config.toml
num_hidden_layers = 16
num_key_value_heads = 4
vocab_size = 4096
norm = "layernorm"
norm_place = "pre"
rope_fraction = 0.5
qk_norm = true
attn_scale = 0.184
bias = "none"
init_std_qkv = 0.0337
init_std_o = 0.00595
init_std_up = 0.0337
beta1 = 0.93
decay_shape = "sqrt"
Each number is 50 + 10 x the weight over the matrix's rms, rounded and kept within 0 to 99. Layers, rows and columns count from 0.

# layer 2 MLP up, 512x128, rms 0.147, rows 242-252, columns 0-63
49 48 48 50 56 52 53 45 49 56 45 53 53 48 50 53 54 47 48 48 52 49 53 51 50 56 43 50 53 55 53 51 54 52 45 52 48 50 51 44 47 58 49 49 49 42 46 52 47 53 45 50 49 52 45 49 44 46 55 48 41 52 50 57
40 56 36 54 51 57 36 45 59 58 39 63 49 61 54 49 55 42 53 44 52 43 48 57 26 40 45 64 42 59 44 50 23 50 49 31 66 39 47 55 64 55 55 46 54 46 49 49 63 63 46 50 38 75 64 47 39 49 58 48 63 46 55 38
63 47 39 46 52 47 65 72 77 52 74 55 54 54 64 45 38 67 43 36 41 47 38 65 41 43 53 72 43 31 37 61 36 44 52 54 45 45 54 35 40 24 53 35 48 66 38 43 62 41 55 61 38 37 34 47 53 45 56 48 75 50 63 56
45 44 58 45 47 50 47 42 50 33 56 54 68 65 50 38 33 56 28 69 41 53 25 41 54 50 50 49 41 49 40 54 46 35 47 56 61 33 51 51 50 53 44 60 18 50 56 44 53 38 75 69 54 65 50 23 40 56 51 41 78 63 41 56
63 46 36 52 43 67 43 49 54 44 58 71 41 51 52 40 52 35 60 48 53 43 53 61 62 42 47 51 45 57 52 66 47 68 57 34 43 56 63 63 35 64 49 57 46 51 49 50 32 44 40 56 55 45 38 47 46 48 45 33 50 28 38 58
57 72 46 51 37 50 75 59 62 73 61 55 44 63 51 24 40 31 39 34 54 45 54 55 43 50 45 47 35 66 50 33 58 41 44 50 53 69 52 60 49 54 38 37 61 38 38 63 36 56 46 52 40 32 59 56 58 36 54 56 57 45 66 73
49 50 52 49 53 51 48 51 47 51 49 50 52 52 49 56 53 51 50 48 49 51 52 48 51 52 52 52 50 50 46 43 49 50 52 46 52 48 44 55 48 49 50 52 52 46 51 48 51 49 52 48 51 48 49 50 49 52 47 46 54 49 50 51
62 50 55 44 48 57 61 44 53 54 43 43 59 35 48 46 43 50 46 55 42 48 46 43 39 44 61 39 47 37 55 55 54 54 52 60 42 57 56 63 46 66 55 53 58 47 57 53 52 47 57 49 38 63 57 49 69 54 49 55 57 66 67 35
68 49 48 46 57 62 63 46 56 44 70 42 82 64 58 53 45 52 51 49 47 22 48 54 66 57 37 49 42 39 29 53 48 47 42 43 35 36 51 53 66 49 46 74 54 44 37 53 51 31 50 39 48 46 31 44 51 38 51 59 65 50 62 48
53 46 50 62 30 45 61 56 45 58 46 37 55 29 45 48 48 63 52 38 54 48 68 62 40 52 56 56 65 45 50 57 66 59 62 39 59 30 46 48 31 57 50 63 34 43 57 63 67 56 60 46 54 48 54 48 64 56 43 67 54 58 53 36
63 50 44 60 37 47 46 34 50 61 47 56 55 44 48 44 39 42 37 47 38 50 56 35 42 61 55 48 70 47 53 65 54 47 59 56 48 53 63 39 43 54 45 44 51 53 72 55 30 57 58 49 45 53 37 55 56 48 59 73 60 51 40 53
# layer 2 MLP down (transposed), 512x128, rms 0.0733, rows 242-252, columns 0-63
53 52 48 44 49 41 54 51 52 45 47 52 55 52 49 49 49 51 43 51 50 47 47 47 55 53 54 54 49 54 45 46 47 50 50 53 55 55 51 55 58 51 48 48 43 45 53 44 46 54 46 52 52 51 46 49 47 57 49 55 55 45 50 55
36 58 55 46 61 50 43 47 66 31 79 41 41 51 22 47 70 50 58 32 41 65 50 55 57 56 61 30 38 53 59 54 52 60 36 56 53 52 61 39 66 51 60 51 43 65 58 48 57 44 46 47 55 62 50 35 66 56 54 68 35 52 36 54
44 30 39 63 55 61 68 55 47 55 47 39 69 57 63 41 54 63 66 37 49 54 47 29 59 57 38 47 46 69 43 65 52 23 63 30 54 58 46 50 63 41 53 57 33 56 33 54 55 73 82 39 67 46 61 48 59 55 45 56 51 31 50 46
68 48 35 60 47 50 28 53 52 67 59 50 36 41 37 40 27 62 50 29 55 27 54 45 41 59 65 32 50 29 55 54 42 68 49 70 37 38 68 47 63 57 43 50 37 48 40 49 55 30 68 46 43 47 51 53 42 41 27 47 74 58 55 31
48 49 49 49 40 42 48 62 48 44 32 42 68 34 61 52 37 53 34 61 50 59 50 52 61 57 57 55 56 57 56 43 52 57 41 45 60 55 48 52 56 45 49 40 44 39 53 42 43 56 53 43 47 57 49 35 53 49 37 64 46 48 65 54
51 47 64 67 68 53 56 40 39 50 61 63 60 56 53 41 64 57 33 40 29 58 41 54 56 33 59 54 45 43 44 43 26 52 49 55 43 40 49 62 46 47 45 56 41 42 34 67 48 37 54 54 28 54 56 49 55 75 56 54 44 70 57 42
52 51 51 51 49 48 48 53 46 49 51 51 49 50 47 50 50 46 49 51 48 49 49 52 48 49 52 49 50 48 49 55 52 50 50 51 49 49 51 48 49 51 48 53 49 51 55 53 50 47 50 50 47 49 54 53 52 49 48 50 50 52 51 50
45 42 60 40 33 40 70 69 48 48 63 53 54 43 61 65 48 68 54 54 47 38 54 50 39 67 54 44 52 58 57 52 53 48 69 48 51 61 50 51 52 48 35 47 60 64 50 37 57 44 46 37 35 52 52 46 65 50 45 44 41 36 61 46
57 63 48 52 57 62 39 62 47 58 27 54 34 45 60 35 76 46 46 57 49 47 54 38 50 54 48 59 46 60 48 52 41 58 60 49 74 61 51 49 44 51 41 64 60 52 33 47 62 47 49 85 51 47 54 50 35 56 43 44 52 40 28 49
38 55 54 31 35 45 54 55 30 60 40 35 52 67 42 37 41 52 63 44 68 55 47 57 38 49 39 49 58 36 61 48 57 55 48 35 69 52 52 56 53 66 62 37 55 38 43 58 56 57 47 34 62 54 49 29 52 32 46 51 32 56 62 60
63 51 65 39 57 53 52 51 52 46 60 40 47 36 49 49 72 62 46 58 51 50 48 49 51 41 45 47 64 64 57 47 44 55 59 33 57 28 65 69 48 52 52 52 59 56 56 57 59 37 45 63 39 61 39 57 42 52 48 39 61 49 41 61